{
  "n_layer": 10,
  "d_model": 96,
  "n_head": 3,
  "n_kv_head": 3,
  "head_dim": 32,
  "d_mlp": 256,
  "vocab_size": 2048,
  "activation": "tanh_gelu",
  "norm": "layernorm",
  "norm_place": "pre",
  "norm_eps": 1e-06,
  "positions": "learned",
  "qk_norm": false,
  "attn_scale": 0.177,
  "bias": "all",
  "tie_embeddings": true,
  "parallel_block": false,
  "init": "normal",
  "init_std_qkv": 0.051,
  "init_std_o": 0.0114,
  "init_std_up": 0.051,
  "init_std_down": 0.0114,
  "optimizer": "adamw",
  "lr": 0.00413,
  "beta1": 0.9,
  "beta2": 0.99,
  "weight_decay": 0.086,
  "lr_head": 0.00981,
  "warmup_steps": 251,
  "schedule": "wsd",
  "decay_fraction": 1.0,
  "decay_shape": "sqrt",
  "final_lr_fraction": 0.0,
  "batch_tokens": 32768,
  "seq_len": 256,
  "doc_mask": false,
  "z_loss": 1e-05,
  "train_tokens": 152900000,
  "steps": 4667,
  "dataset": "wikipedia_en"
}
Each number is 500 + 25 x the weight over its row's rms, rounded and kept within 0 to 999. Layers, rows and columns count from 0. Numbers have three digits each. The size before them is the row's rms in percent of the matrix's.

# layer 5 MLP down (transposed), 256x96, rms 0.0885, rows 86-158, columns 0-95
100:469491459425498469467537489489447526451494470517523487492469530523493507526486483483524513462485488515509467505514515495524500548519494491526544485528509530524532527503497558510520507528484519495525476500475520471509504543541469503501488492495476511529450480512479484496487490501491533540
092:504476476519512489443486513459484450477492505513494507487543484504550517518522493483518495467487564520506523516507501478537508503495503472477501548442480443497544514474474476520500518467507500503526527484478526540482511501525539490460506492525450500527531520509488500505489498513446501492
090:497498535501518507547494520498493526522480508526543501501501502552525558480485488499517513471506511534453497519443476516467533488540502483463526497469499451512473505472500497489547519516452511478527539539484457525503498507467507511501470503484488514466480466486483510530513495520458465526
108:487517469479515498516472526525496466520513486544462488523509534512483491491457470462526498501506451490538498488455502462546490521528506531520492491473531495539510527524507480480472507483486420503482538493509466493520467554524470512496484498510501528490489500495474503506541486470554501489
104:498501533514512507537513522452461507489450473542532478488486492476498507492463502430504487506498499490497467464499548488497531507477466487487476459500460504512495519489524496518482528490528514510537504460477521538563486505487484491521493504499520482453540505534548492510527546506466496496
122:485489517506449563492484488501475512506541486487470521446496528512503457524480509463471540530464531496529504523501492483481483496506561499470526539466513500508498495467475468498488553500490518537523502472519509514482525542489490533476503538486495491496486438519516512476519476495523501473
086:498535495520503516483462535486461488515573514486469527514501484525456515440485506466476509494468542501534515462480438523512520530549498484503482491472516480523493558512530494457515501481521512486492469527499507510492466471476515498519523520498482522484487490507518496481505520502486463546
099:507505512511495565473508477550522489508471492500447509458472521506472473520477482475493487475518490530480478448492525514492477483514519545470495505453531501522499526512490529456502491486488528495495519517525481487467494505478515487471477566490552528488474487481483503531556539502501517491
103:506505487509483520516465540510462490475533486477498517517486456525497504498477458500531506463510479518568473492512540511503554472437502502479556489492513479516548481510498496523463507499438527527508490536499470477520449516497523513496461506479481502502493498513469507506511520533512512528
127:518508485497501503508459508488486488492485499492529495500548547481515507526519492486489471493479499489531505559473536547489490538530514499495494481522511515523516512450516497495465483469502556475479496482498533443508506485521432507519530483482465487503513512502546463441503543459487490508
121:494475473538515494518519502486514515541532508484452488505456505487513477465490477469499569510482529477506492474526490513488541515500508521492456500535495596507500516478462475518531528480505515530496504492514463499472490489530520456488528482530487494466484529484469471503505495486483532526
085:473461501531512503538498474500523501463530489514508470493514517517489534528491538510556497497479509477496482519541507525505514504493521446519504532449477477482532492503500515482479478526552526448505494508520478535497455491498493519499515530458493469445514447515530495551482505497481465502
104:500458501472535450451530501489473509526498527514494507474510526518478523493486479479471469522519457496524491512496456508463493496526469518519465537505493539488536505499463482510530502465517502534507500534521496506516535500513509466500534519477501574474446521461534516494501463467506493488
106:483510526506475482530484511493488551471495501492492555429501512471452488475451509487524527497478544507549515512461513512529493511478480544487507486479507505500458536528517474483491507567515513501545490518489480516471471490485485526525491472498505500487467508541468482517489533522499481478
108:496566528517486528479484483520465523477476517481520471517505499477471490480504483512517500488493495523449488522498513474491504508466492557474465462528484507522519480493447520503566499504509548482542506519490533486503485478471472516500520486455512504519504467494537516478467562479506529515
111:546505529519523508491502496541519491539523488493502512495522520506510485486479467524524560483530489488472546465476469488525502479507490491493470466483493483495512525507437494507518500476456475517478487579487500537501478483490498517468482481494510552535497537484484520464494525446484529502
115:463477459520507520527497497543467474474449512493522513484506520502539473509494519511528538497555520526518506513490495527475513505497495539514484507487519467523511505494490452492491522505518526504523477510436481488503434479465461547473470527509522474495497486496515541488445510494521533519
099:510510499523501466553511515474546511469482540567523539488487501528472535503498492497530552485470459491482463464455469530483479523500454487525501502461526514481536502517507509537529523483491521502501490480504515503479534530499488471496482511452471521476526464513492521467498522482516491493
096:498501473509492525482507519493498444506520546447453527485439517470481532506508471487519486528488475511501522505529496488501495524547486489500483522499517495482474498500449452521551541482498501519493527528515483517517509507510484529464520520492509548483522477463474542477450479479519506537
080:515518476500465533477453515534498518540510501505482525497497494482519493516505496505504501490531487475526489510528476468521475514482481486466517480480436523469498497495521487449482573553499472530457505532540494497483529480488516500508456554491471504482474496531473480543527511532496525510
098:511489491511494489483496476510462509488526490505469483487518527445528489518461451496517472487530493506536514502468496496495521519481494480509537543443542517491536531487498501524452496485511503497518513497503481475510527502469531452485488529532478506491492492555454476503588503520517520512
121:457489493510520483515487507470448537489501512491519492440510499520460487477513523477534500525469449498496469508509535522492515549479475514492490493534484481493482522487499535500550540515477553496489475511450511512546446533509485556510517478507484485473524499475495507528488508507465520516
092:533467500500499502480489521508479506457490477510487501482482566462498557471485509460512462461538485514444496540474509530497514513481518524485539515548509458499469503508478509489482491493472517505506519469533540493492512462525496525535464514465523509489513468521530461491529492492523538486
079:423502494508484528485515464497493515489525497465493517492496567533533492504523480482511530485537507519506508512510490498513495484502493454520465526419482529472481509565525514514528494512501498499515453509503490512502466516504450492493508523481543533523511508472491522461531491475529508501
105:522516514496520503538517521502510500480511490502467509462454475487555530461473511500511495497522490513510502442515464463480519523536517516475505507505491513503504453496488478453495492474493494563524490505510524457529561548505468487500503473484504495475503499554501549500472504518545476525
084:509533509518502527541477484535526517506503530548519520516480502457503567511473513481487522541512513468487524505500461512523529497453495488508510491474501451476474500515514495528466521480498513458535491524465494508495524523511489456501495531482480484484504449509447494495462515532439517490
086:514514523499495518521479511474471504484519509469498508509478472499480521513483545468528493481537501467478543511499470488476523512504526507464524502489491555455531493502505541510483476512520483483493523512538436521506509485499478461487525512497499521537524489540446513516499546506453529430
093:443537493553464466510496486463520483497519482501515493523472537490476489544462465498488487460484492510533485500500496520511500507494509458536536494505481466503446532509479500518502523514497517521493467509547468450517503528494517493507497494503535479505530516452482522566519479531508467516
103:473511490497520468553471516467491514516553500483547467513505452523504513523493496521472504481512502523537492505489549519543510490495528494509471489472439532488553500516498502477476492489474469488465515461534521446515487491511467498485514478515493479505503494490531535520499542482473512557
110:545441538513482490503521496491482455538518463511467488465508494492508468509503516499507503519531552508506499448527524495494547527465477522498495538522498510499450504489485487496504552477461513552502473493539509498486534500508488475471500540538497518503487474472469518482497454492503457501
117:492509477534501476524536492497516505490497502504522479490457548500470536501488475484510506470504453572473515452452487505492483511497517486552511498507459499514462472516518496505497519505486509524480452479539556487509519521509484525467491491469472503528501539483533508524482470523554475480
095:536474468470477544522478518497485480519439477481483468512507528521481492511488473466527521476549497526467504528489489502533460473542530503481479490517511459489496464491525498516530482527533493512534479465539525523503458487505491513517458511502450521502490507478520544494483553502517498481
097:512524538477476473486471497517486500548518480474544510512534479503562509492482498537485468498551539480482495506451503514526533511533486486443484518467509484463488479506459470494505492489523510446504509472498504511524545492524528486536500455471513518486478506480531493489551494525501503499
115:490530531555482468489481464511517549497475484499514459476508468553423468466499488489499494530482476505492470490523525483479523534493521513469498493480517506518489498539517514516485546480508474494507507480436545521533506489530507481496481520503531506521508451521490524519527471505509485473
104:527501518452508483527485526458504485477562489532530520480518518501485473490483513493484510555468532478467442503501537503515497542475482493491488500538483501471514511498500498541488456486489489504537470518452520465479509492552460512509485517525506491472544527506476494520513531501505484452
100:457476493503518536487504484510455498523465482479521479509487535492551511490483458464503556507491519491479562482495486528502490537510497462486527524529485491508559498543509503505522498498532465545511469473464520511514487484520506450488482479481449473512539508492534493470520487511518493506
106:451531508504504484521452488552524484489497513503541493498532487504468545481518508503534481521499448488509459561519519487504517507519505466542514500467468473470515489504532515526516473478520451499478505470508486523472459475519513513563523477495509499526527484511466488505484531523488533480
092:490508506502492461514487498472488509510517469488565479506522526447490526497478498488481487456541475498530506456519523538496504493497476524486536511514520522483511489467500479537474545501513526472504503507505547506536521488511471470540484459526475471436518489472496528540491544503511457490
095:450499510536494483459512494471445505501512517482497507520543469515462479510550494496505452465472454536540514529456469508538486508499517532534500510505478462529511491537491502503500524510478531462513520491453507483517513485519500530515481477504520505505524490478501484507484491453512563525
105:508514470513532506528512535545495495534503486491489460511531454486470506532510495482501513417507522501548509490536491508490522496500510497486445488501500448520459453500493480516501529546517480488485468477507491500468451484483508525544513502538487499496479524496528502496538470520510514453
086:474534546482511542504562498510522520468447474521512524498529517487478500484460475484500514479453507441500493515543478526510529499474488537528507528500468510513500469501514506505509458525517527476470522530485495490504441514508492522493509513492451465501497469542515528492518472517521467506
097:485488514495520461489496490472511476443525513507501512435527528512516451500515461520534528476503535493489478526522514495499503515534492541521479514504531517493566458511499526494505486481501504493487462518467471506513488517497552484495521465492513464535477512516433491505445516524476508496
098:532515512482491491524476484528496512490460522511532482491490493509485481502525510466510511510485519499527533535541466493514493528450476522494509508498473440481474463530501526495528489505529525543513498463493497453439479510478517497556482499548478475449499472513472520559499529490508503514
096:466538509549453484545466509488521495512489486500489477499486452470482515564495466528532512503494527525451465485540512464501538518477509503521487534498483512467548479486540497476502508486526508493486483500528516504503432500524492500501455526472502505507517552485468512502475505494516504519
119:551488510515511541555509498490499456498519541476432513516502505489479456509510507469473531471475519522564537493540482523465457506478479500538492513461498513472503489517470495562507503432493517482503508529500523477483495490473496528493520483475467480489502498490507492492514498502493520514
101:485498502463520507445488511527486466498567463521498519496496529489521521528473484511483501479511524516474504485479534518477499515498492446462471504477549510508516506473518522528439483552503517536538500507510489466533474541496521454459482494504513490459480485509528530475510485500525509477
086:478483533565492479470538465506483513517507533493452521528525516519522490480507504525492459514493467494480540478484512514481535514511474486523439469489463538507511475534501544504516517491506524459489473524486489487556496491517492511508504525467520474486470536493523537515498496478545484461
081:533483510469521533510484457521488485495494535516494501532498542481493547520504497486528516520532526492524489469541488502461467496515492469499514555496500516477531485500496486507501462470555509491498501521477435501496469522552476473513503492428490480497510492483546526484496539518468490473
095:479499521545488488529477529500518506453470530545513489510550508496497479472452510519543488501487479488483489493484493465475549513493474525495519490526489463463458531515540463504476459504510496476533553460495486521463515484515489538519489486532509509502470527511494503496479530500499563487
097:450496501490461524519519514513472472506519493514506442451489533538493515525493476500489483498466514514535475511484519511516520492484495484486490488470521478458462489444499510497510526579484496518503553485506493519523522508541505450534522517540477511462491464508493509501478537524530495513
093:509514491542493525515442553494519480523544518516485535544496506487520521476477493471523491522510500499534501541500463517457522503472503511482484524487491471553511486473466496451492501459499509500543505524455508472538537506506442492493487485492505541485506457486473515522508510461519477496
110:542500513525515500531511514490510491474538527514507515491515450486504480488527528499524505503517487543519467459539513476560523443502490505458498465464532513442525542488524480499473508465515465495492507514449490535503485489497482520475483533467498489474458480518488523520507510519464528487
093:531493563484466529527483504472479527488478458530487512546528467520479482519514550489506488500486522445479493480494500473480499509531475497510479486528508513518493506492469559535493507507549543488530501480548462483480492558491519465443487498510517497491481497480485480497472498500478484509
085:494471499557486540520442497511527504513490537496526527488524501498510527480519441473487481562474548512514516495523484494472482517501487465522494504494466501501460491434485499497462496518525543507490517544520502493527507502498486485542474504485503482475493488482495480537517493503464550456
100:430530515505521488505536532502495528514493474481500494554508460497481536502492516469470515522523496482472529499505539521488495514516496452526492493499486562486481514487514506535464452485498539488462511525501499476487475489497483477491564520467517543495493468533531531501478499501475472463
112:549510497486491502498484489489482480506508493459462492492509509492519525520477524515490531480499450496446509493492513448499507521502513505461517486475554532479519471517486491519490575455488505529509478513517540533549518508485547498482512456472484573474484517483486498507516487499467493498
111:458506509529538502491500470498489493473502521520527478464485456509491485501538516526491476490506489524514460521539515475497548525488525488494491511514468506511512515471511530484479531480494483525505503574469516491448453528544456577460496502496480488508503484489529528472503513487465503498
109:541517477504506536492498490475487492501505481468483554484466522491555492461485494506500513519507527492526531492515517490458485478484524548501510511524532514525512512542506489494525499485508442500538479517521487490472552508481491455473462475549498507456511476425509518491466488504527501493
123:525481503509517478540480472434462485497487476513483534454510526483525505571483511483491492497445510526537522484496500481488520511536478487523496490552514526498493507501525458484477498456520492509502478518494525511522538488480461451487524525497482526490515497496495519477538509453473506548
098:497479470491491473564489509538513513497492476484488527493516503519500525552549535499518490455467490471477455504518504512494546487520488513516501490511524464510487500535493506499513487472510533521456487477516479488495466514522476442511514494541473493470450543558471512546476485502496492479
096:466521504530443520472505487469528467474490468488484436494486489514486485524476497501514506526537517533501477495511516496499471551513488499486502509480521490529511455458501508483513536539477512508527508470503537483493480469538496536496464479488528462512497531535510530474520532542468559497
100:513525515468500477453555507521503487557493495529513539470478502485529522491493539470465511500536501489483468524516544513468522577520464546511501525520467495517470477510485522476506526474486499519502474488484457493504510503483474482473481524468520489460480489525529491519515517464474514486
086:544503510453524502522491476515515495548515455524480486502528534449470531484494465467495504535513508471492461517473499499532492515529486449504512543501514493534505474489521473507468486520499553456507493500526499518487492490500480500456487514509533497494508488505493440498505556524465553496
092:476538521505490504486520492494517491517523489498512481532509494506502544493476443495525526494498514517500531497514518486464513506463517499556535496444506469474489498505516493519447530483472519478496500498497486500468523540481503491507496524466455465475503485576524486542477494554503518439
105:466479522521538476488508486521542506512513531496483493525497539525571514530519514505448525520503493526462506455547488505505477488514485500514486506481507546483466507497475459500471503504520513503553527479454494508540495475457511490485455469480494464477551468479498511483506512534502500493
114:499516497493499494487461471502535524525504492529516452536509465533435518512514491515538533493493472460499535507474509492489497503509521520511519504480489484535545509460477497510508486461476472496497505499479494521478439498469496483516493515527569490528507567524503431500513493514479495485
125:454491482479480487472468488515511476467500518463491506443512506514479467491515547509505538548486496513508532478534493542550507486463464495492483500500524525464523462490492494449557554504470515531512541527482498535504501484509504504507498517499492513480501496512493519430475522493515502525
104:506528449495514496517522525472511511506516475493441510478501489496503535528433515497498467513483529537494505457509539481506507504463490503480484499514517524476485507459534522493463497519510485525465505526543501519498567539493505496515529525482472532514473517487477515502470529516462437474
108:577520496522513465513471519502465474451458493532498512487474491500505481490465530542489485535506486488514523518499492498488527534488473508476496472522506538513524512472524525533474487487492458477500497484485496489534456474467537454458494490476519535478548507499485483519499530513508556513
101:512506473511494490515495506468520513521534481502461508502472494507536471525500522431504502515480532513524528494505532501466490513462461501522471459531554488539483469505504499503513509474483516524553445519490531507556533540498470497485505518496447489475487514490491530475473467499465480497
079:429498517490523527553502466489534514510514490532490517500512509498503533511501500498515508504463506483499519511528474500525499484518520490555496486494456437486450488488496486501517501496544539481523460541509477494485466495527469531485512515456476471498510472545516488496504536544483516448
101:480470523473488476462501515525540491503528527507493494507481529482425492509506534517506527482513489513468553475507486517505468490492477500531431499467476514526512492506526516483537535499525464539497461508516527511518496520496504501464536508480501515522422491458507495472510458516499499490
098:527517527492520499511481510545472497498549479494514506469505489537444501488484511491503500487480534512466497504509464494516488520505502505429457506498519510516505501561496549473485521542461502476545511526530469484509478468498521502501459499510468539496505477519520463472506476501476529437
# layer 5 MLP up, 256x96, rms 0.113, rows 87-158, columns 0-95
105:507493509485530495510531493508502477480490501467528547530457510470493513508493506532494559572514480508482471508512498524470488445497528460512497497496499563502443477512489493469484498509507502467486467531542499453497508507468493509516510518499500505546477506477564473507481494482486527526
096:525485497527531501492501449528539520529523548524503535523480534504511454489508571470497520543514507518493553495507500483527497507495527490525538455481476524439522506490519498489493459479503469465496512520506500483485491472451498479507494533533454505508499521476502507507541499479510468502
110:531525452491474489491492508497545486457481490502499590513509485516559533519481524510500554477523481501471526523488488494490504489501501495487511511441492518467498499514520493509495511462512489504460535452480511522503503504486440495524520521478504496493454546493491531492493484453502499529
096:523534485507530467477524511568508514493511499474504583492501484490495482488490513527521542529524484480464504486527517528454491456499517515467546503487500484493518542486525495468478476442530503519493512527485493498465516500482487497495504505490489478492421510487490498452485487499491473523
119:511472448474530526503521478511484516534463547443502518522472488480499515529488488508509474492479509563484506510548492500509485515495496480528531500491467527509449494492536483502484479461459500460487506502529527515459478515525538466494537506512502499514525511459468491499540485502519443504
078:503476496449522437490494462472506455487443495505490505492470477471541496497508474498518540517509518518491486502513496462513514484510537530470567496524494533490516451481489501528508506507484454473497502477527532472510535526479485522514521496498528470538499508522536476509560489485519494519
115:487471478500487515505482537493495522495456488469531482488519483508547484510486499503452508505479474536470494537484499497507467521489483559474512480462540522511517481503514495555523497499521510488499461443496479578500500536491491515503540517537480453513477498488507484563501522498500493474
099:535511484506477476501483439489520538513499496512489512478489513513550476481552540509511512544499509481506472498549511519494529497464532481483473473491505551509499507511475456517490444461495478465497484514541489486460498509497527475493534548505516492497504510463459500544538500487480468489
128:512483459471505463445521472488486516493490497486494485518472461499487466491503517527479512514499485560518488516475487478508505441503522528476555508453545534495537458504486489541514472510527493485481514505492487553523513509506488516508527542512497505515495527469505490538531432487480495506
120:491469509491532516482517455488529543511449492471450514508492469518513508521516518518489522505539532503474501497528486463479472493504515547490560467472512521504480491490479494504512466543534486500466495460497530541502493519512494466511541511538501459493462503472490520541488520468542477520
079:552458491469524496454519488518512536475511475461544509465487493464481563504476455519567518483524507513505525491525487506481480485497489548478527449503517507516477491493471476502505514485481501501513471481558470489484483494507493468481540478516516475525511499529473484462481479487493516500
113:481481482491534453496537470504479495449502512477499505504472506483473472517542519520500546503483492479465517542556467487496501506477500477499507494483528493480494514450470499522479465479538521526511514524523534527450509533502495498500507502530497504549511520481552499542523485455478467543
102:517505531492492501515516498526481500460481534505496542531492468462536512498519474520472489486518553532510514508504471529482520510514500495533467491504498517505478511454492500510460500535492472458487529470468533491455543522477454474545527512504515474498525492485549454477473514495537471542
102:489521479454504496489499489519553490430455525529539506502519516505503490518526512507489521456493518479453497472532486499485473499494522454501506505493514508492501519533530506534500483500481459475523517459517520510515517516495512524526464497522498475512532558533497417485479510468469512508
110:546477497503470470483528523511500551464506527457523537480463499527520510496505502514488485505502502499460514551489477526499521448472506499513496493473539526511514483514547511468546510468488469482519498445507477461455521523521511450490513517505503496546527513441494523490512508493525505496
113:511479523477500517475536475478490463484473533480525558492496459497505519500492496504453497511489480510504499553519441494525496431485526493486478518487539540481505527500516502509503472475508475452482542474546518489487494525503495457516503520488533476514461521504510522492470519500557487528
113:498516485498487437466502489493536554471483514521488512494483497526488534501504581506485468484476481520484488521501478516507481507463549539489474462489522539472505543550491514516488507507525473467508487468483502499511497527492474450516546523485467505522509529522511462516517479470517485484
096:485536496495463511512470497481516573489540483495553538520495511525488477535534516521455530509517486496489515488537499555462546456478516513520538481491499475504504493503473503526465445498492480473466494480492481498496476465487456532509524499505471487512511540486506509510486519456489480489
080:496529478502494499462553500511468515472491507497513503502518486488512514468513502500508501461469480490485464523513531570464590508525527510538510497487529517488507457476471494534458493493501474469491469470509498535529481522550514520465495490498505509502494514497482471483483481478487435499
098:572546483463469444435522476485496488501508530518495487513504490478525488519521507510485530500527538488497485528507494510449510489486511478473492507507547502485510514499478433468495485512485481509528507511487518508463508509549503508490504445518485475462479518508450476535489519498526502529
100:540510469490480530471524496495508459477503530457510482544486495538524513477534510501502503452511476492434483512514451514501469499474542490508500496498501508442469526507499468515509512474562503432507506493476527498526510513508463476520530497491468498502485549507532482476498511481478507488
094:475498499530446486504510475502505510500509502491525473483467510515564508520471533532481479539459498533500487517475482481491566481488507476518454449513497501466502492495504499519494485476504507473503519532550495498495495517439461492561518491517467491518519514512513490507551499499488469551
086:517554485476543466447533519494497481533460484506519504507480501493489457502487542495491523465476493510546498481506501499480512518490517491494486480482492505484432521527476506497467539516491456473450486508483544564457538514494528506534507462512476494507490502505532473499483514525479509513
105:588513470492487517456509469519527528482522499468486502504489512458506477517492507557494549494500537477517499501491499498526496469497489523537549475512498502472473480495501486491494485484464465451486500482467479519452497484466506460494533503512498488543432492506481479482518516475505508510
080:475495467523488473518513509486514484487506481453514491492519526499489479513498540530488501491483491529470516511512511474494423521457459497463541524497476522471470551496515452472519505488490517512507562485519524476510489551498522511483557497515488482479518536538516462520525516508481494526
084:454488517499522489455505463478504524529484473498490488450482475490466483481490510501457505505515534508502519472473503461462472485491461523520501526503517528456542524460484518510499505529545505476532495493494562525490534497492473522539462471520507495504512534468530503537513449513510488530
098:549488509512471434500507506524535477521474497484544467503496479504487539505511502536447517501497519525526536527514506504504493478497522467529520491485503541526487496533505475481477506523474436470426498527534494495482508478519480512500517536539462467472482488528522483489465499499485483501
104:500468450464464519497559482497490529508488473462514532557507479481527495501514478551481503512517508474494487495454448506489477507488512533527516514489517528506498506521529493471468516487517455466533516537513439487495509518485475456536487504538495524515515538475507502513490495493508471462
103:527514474471455436477462439498589517474504484495496478518501496488530512524532512517485513544457523487493522510509489511489527489483527526510517468502490466484482487503464457488486504481484459515470496473490526474509515532459465486514528507529494476500504499513518519522472488487509525536
132:515518500474487469512509504487534486463471524496473539499503493506518514485492534524503477506491536549521520525483495504528536478524484520517509516481472496470500522490505456518487502486476487418534544486489531532493504480509482456521568476506485491491505521484480496507567515475544460524
105:511503478490523461489501484517504504508525527472488545472521521508512485455486488522479508495504528502532495477529442478468528474492548474474494524449487563514519517488544526529494471516494470485484532466536538496471522515452485514486515535495515501521474545474523505501534500479489485541
099:474516504518504521534484483470531518467475492471531502477517480487495425485514537480516514515492492485497557539526463503508520496458498531509492502527509492477481542489511509546502520482491508467512508530486516469455506507507463489519503509518497480517536547461419479530496476479511481485
110:514480481458526498514526456533498508527489470485500536511511518504501527535515519543487486521481515505483508481527483439505490495488480496475582476438502525459526491476464513498510516496513502487499513502486507528465506495510491473515526461472509477517479523424485526535539498483484524509
094:552545502488460474495479507491521481507495490511501536463470510533549498518533495505495505491521514476499540461510479502474485469516509533495545433474492517511487493515509481504478500476494472522493488478511481492505553496481427516495564520494498456514500482476488480482509560475484501513
094:472479509517477491508493545497492509480497547520497520462479470520485462549537527519463472490505530566530502496545486502466502476515482484509531511492511497468445517501506462532499484501517481478510493468485480505486491588502502495519509504521532483502515487448536501490526534513520480514
111:497496456487497477479491492545504561493513498536499523518494481460504461521553511517505494473479484498480573492512470491518517456503538518494500470494515477497492476504482493561505517469490485490523522495488500516453508544494505523495537483558465479488522496484527469498500534448531492504
098:493491528481499514511501522525491556490449517450522526461514440507487504509533476566513484530520491520457565539491488513474485519489507492500474519488507483485476546498481502500491479500537499491488502464516497471456504530471496521538474517479534479491469497500544475512490465482480512508
103:484503505473508475464480536505497499532454499484523567463499511493451466525548572524523535521458479478472512481529477484503504496508505483533523454492488492490552522488466487497515529512499509506520479498502530532521537521500484502516496514525492465516533496479470510534473511483493465526
116:500463460479504459429535522545493507510464517475515510494509480481501476479499523536494471474450506535464467530503505483442494466506488500501514512484512519479480555479525523518489518517497523504501544507506553489495494549518502519495510485494491469539461525522535478496497458506519487517
089:534481452507516477482446527492532516480494501507516548518482534485476516479505496528470517470485519520531532537504488494497514483495488522489491514500538525475493469505530501481488517530456487462474478481563503520457496518483487513488525519480484503563471488521543466509445527475465517502
106:489482508473462477465519486517501509485474523456502535524484434474483459552551501516510508508534516543515487514488466550487501507484554471540512526516516506516500492506512493463504462520520510493510543501496529509431492513491516506488490496522520482500478510468517488510501530490507435514
108:476493493495508490505440520537558495501512482512485523484508536461473480521510515520496511529473544495484524506491503472511481488501539529479510474485556524491532582522508468485531480535491481473505456429493517507492512494499521508489486508534457484477525510495484475474517485527476499516
093:487487497462471530447488496551478470494484465481503490519516477507507433481553490523490521546465503509477496532508501534488489475535464498504486476468513560515507503465512513563498500522533523480484485534462524552492505512492506512520490480506472475536478502493523503485495473481479486490
122:493486498457489513495534480508526505511483482488502525499443500500519486543482484567509487531520483491425480508472489512491524453531504494479509499454526503491529559474510473477478475561474471479518476472518460534500517493487510497526508490500453502537494515517507516472502503469529503498
100:481517486474484478522476482557521517467523506475488512528525504512535482466507521492488551515496505512483494507468526540475455479456528505517495491496527514531528546457512518459494470483456518489474531482481483493454529527479455522508522526513464483506534520501543470510501462483475507523
086:485468479477477542510502534492517510478466463522487518540529466482500513543490545492553533450498493528515449488527472475484458499483553555466550520501499511510476552474513446504512476511502497501514493506532487510499492535509491503502530492500525468513492496503474473479521503504497476510
077:516494520507493488503477561478529521527454458466520527451437420506537477499499513535517525492527498491506537534475513512481511451519521474468470495536529537470509493474485504531489494489476448495538499480516490516486507521497515513526482472500491517507480530516491492511510501506518511476
097:507513489508548523477535472491533491501467480477486502506503504532516480542541473511501494481502507495464522512539498526498479515500528558528540491466504512541510485455508534484539485498486467471490449476494517461512521478543522490506471531491500470519477525507484539517510441477486448509
100:509484501498476480483553505486550498458520493500498496558508467497509462505508494488495553515489484532461522492488507514447447444505491494474517473483505517499488556495522442524441484516511506493500510527517496506463520521498504521500504491488469474486526495534536501533518476454512487527
089:508490509484506515526517518513506505521518487482498511503504446488507424448504511499491492500532479542481506477511469523508498475492465536540461458508540541476492518499469506491514487460501472485534509488507529462491523516469459534576496507499498493515495523476520448491525459521493513500
112:497516446504505436484541471523516486476521517511491495544461479507505498484483480497472523447493544500481473519541511540516468479499536471542530503499490502508459466513510494530475496490537492448521514522499486477483490512470522501486534541534527503516513550498533470499531486490493472513
092:528486513517524533514510509489463485499484489480490528473440513529492521513504464516498496501491520522484508523520510483522531502516490477498494539449541556423494463507501485472488489532501505524514507457514500547487522521481490458520492488493463491532506520446470490477540497464491460525
092:502502494485477460475513501527493546538492458494488515493473518478511497494482552511492542508482474534470505495515475507497555486477500488468480477480485491465476544468517463538459479473518504497517509496492523569452501541505543533508546478521503513505492497480535470520527509467487531501
098:497517488500541493514502498489535465528472508554526505475431503482510501509534485481497475491469520490514481503537483509448485463502559481482511483485490532489532534493502480511514446488446501477517493441473508511526537545505471505541526483504498468496494512492550478516506518484492494522
118:505521505465480483508458504494495519526468505465476484533469459484494507551503510503451520513503530495486507485526485506469503493503524492494560472488536518507515487520453481536515488531491452471520484494500518497496494514521486493558549546513502463512532509446464513517484520487547460494
111:516516494470504476512491487502534494478459503508527500533501523478534490500478555523508536541471530492523481451451449534482506513491511520513512521501550509498518474480535513490503459468465520453514499456501503513503516516493493506541519510524472493513485510460454488548533497485485449473
107:474516463487497474448492488513520499452462543496507499499514430525512469518518536530504516495471433513479508515510524559492511505480531481494541475452527457469512540461502505508460502498490472502489520467501479487506492495519504523522515510516494501495516517539490490512529490457528523522
121:513490428427473478492561485504516486480474517483502476529482504505530454463489492512519509485496486527487457487498492526472477502489517548506531497472506540498503519508545480476526432504493480484516508499494494498520503520485471514497520488502492506554507549488517496503511488506467440494
104:512457519482491503471531498544498491539472445496506490499487497426453475506527536539484490515504503534487464527513500515461482494501474476483520525462518535517470483510522490507466501522476510491485447488529524535519520526501518529511537524500462500505455546490494516531486495499496460520
092:522476472513543514498501477482537524484515507531509528440463525464532529522494476531544474488472520501468551509500479517497499430508551535535550464518503507487488489493502486502494481477497515513501477479493476524493531513499489483498502511548494484517481479448521449507499470480522497520
091:510445502470483502486468479521499490497481513438504486502515463501486469510508490497492507540510534494506502479519462486477531464476506431506501496499501558479534541510499478512521488469507485501534546556534503512476499536549499482526491459520503466484524542470495496486514489488462471523
086:506467474519515474492511489516551480510465530485504485488472459512562486523514511525517498512475486492485508512541485501458512504487547548499509481487459510487531475521451517473495481527487493511536552501532520455534520555488471511475556491485474490508519536530498508477508481487526499485
079:511431497483508514502458490484461523507489513491494513519510507483492523501536447519473487483455516528496540482498472500492476487501462482481525514495506517487489492475515501510475517489471498496525460504548555512474489559473514520502520506503507490537581482539513483534517535489551511502
112:503521502501507514452488462490523458481483489488485528499506439480513473526483524510546532511480498503452470524500471513528491478528536537461499445501513494501506493496492472523506496492535478464482483504517509561489517482455484507506521498572475509518513516512511496529546510441504491495
117:487539518444470477496519501475504496443448521475487512460494493497526505512506514572467519577479522516495497494481493462524477491500514511504504515486499506505531502514507475508511488569471483457498499495533525548468533509493521506492507492499473464495519505474473520520529471487476498527
124:522456485484514517479562463498540546473529512511491493524466483483547489469527524485510489497509511479435505516511504514490483468500486555512512469472505507474449514506532471503512459508482453497503524529519513545494502507538508473515528499504445492492498494507491498469552514482516515521
105:504518476518507498473516511479561519479453478503481500464504501514455464454518534505477513526500548496508505464487484496513474534473477543495522449486510487499550533530478521497526506500555490476513520485514550486501504528510481474499548472493442457499514517477509487521511478498486475493
115:491471508510495509489501504484571506457431490536488467470485475502523437525557493523476494515505504514500511491531488563508524502456507524531499478491526506473482513474499474476492488484470472475491522521522473503498532505477500501503501518552489492516504533533512477502518440471481483489
105:500514455449513496477501456524524479474509539499497484539498486507492486500526478491486503487511455477527470513513491544488510496469561529496528497467515529477469534443523507523512498491478459470521528472516484485520492506502481479515528513506537481522492554512547497488547487472542481469
073:486531501495464470462532518519456463481463464477489486472457500494508497516510484500494548527512479535502473537528507507469513482489523520500520533473472511502510521466506500540510506532481476462474530502466536514514508521511536491557506505476520491470450526502509512495481482473482467567
100:506511495460486489547525513564476502512487515464505494533506487544561509453493494521498520523448512485502495493483485538443491514482524492470490517490495500494519533478503504501455502465490518503512492493530489488459525545462498530493523539513506473503485479510514453466517458503447476495
097:493513478515508485471498473528539480492511510479502556536464467493540495494513501480500493525529513567495470521456486503460504482506515466577518527449497515497509525486518476508479447524499481475476494489495484518488476490524514507549518524536495498500471550473495538503496509482534480494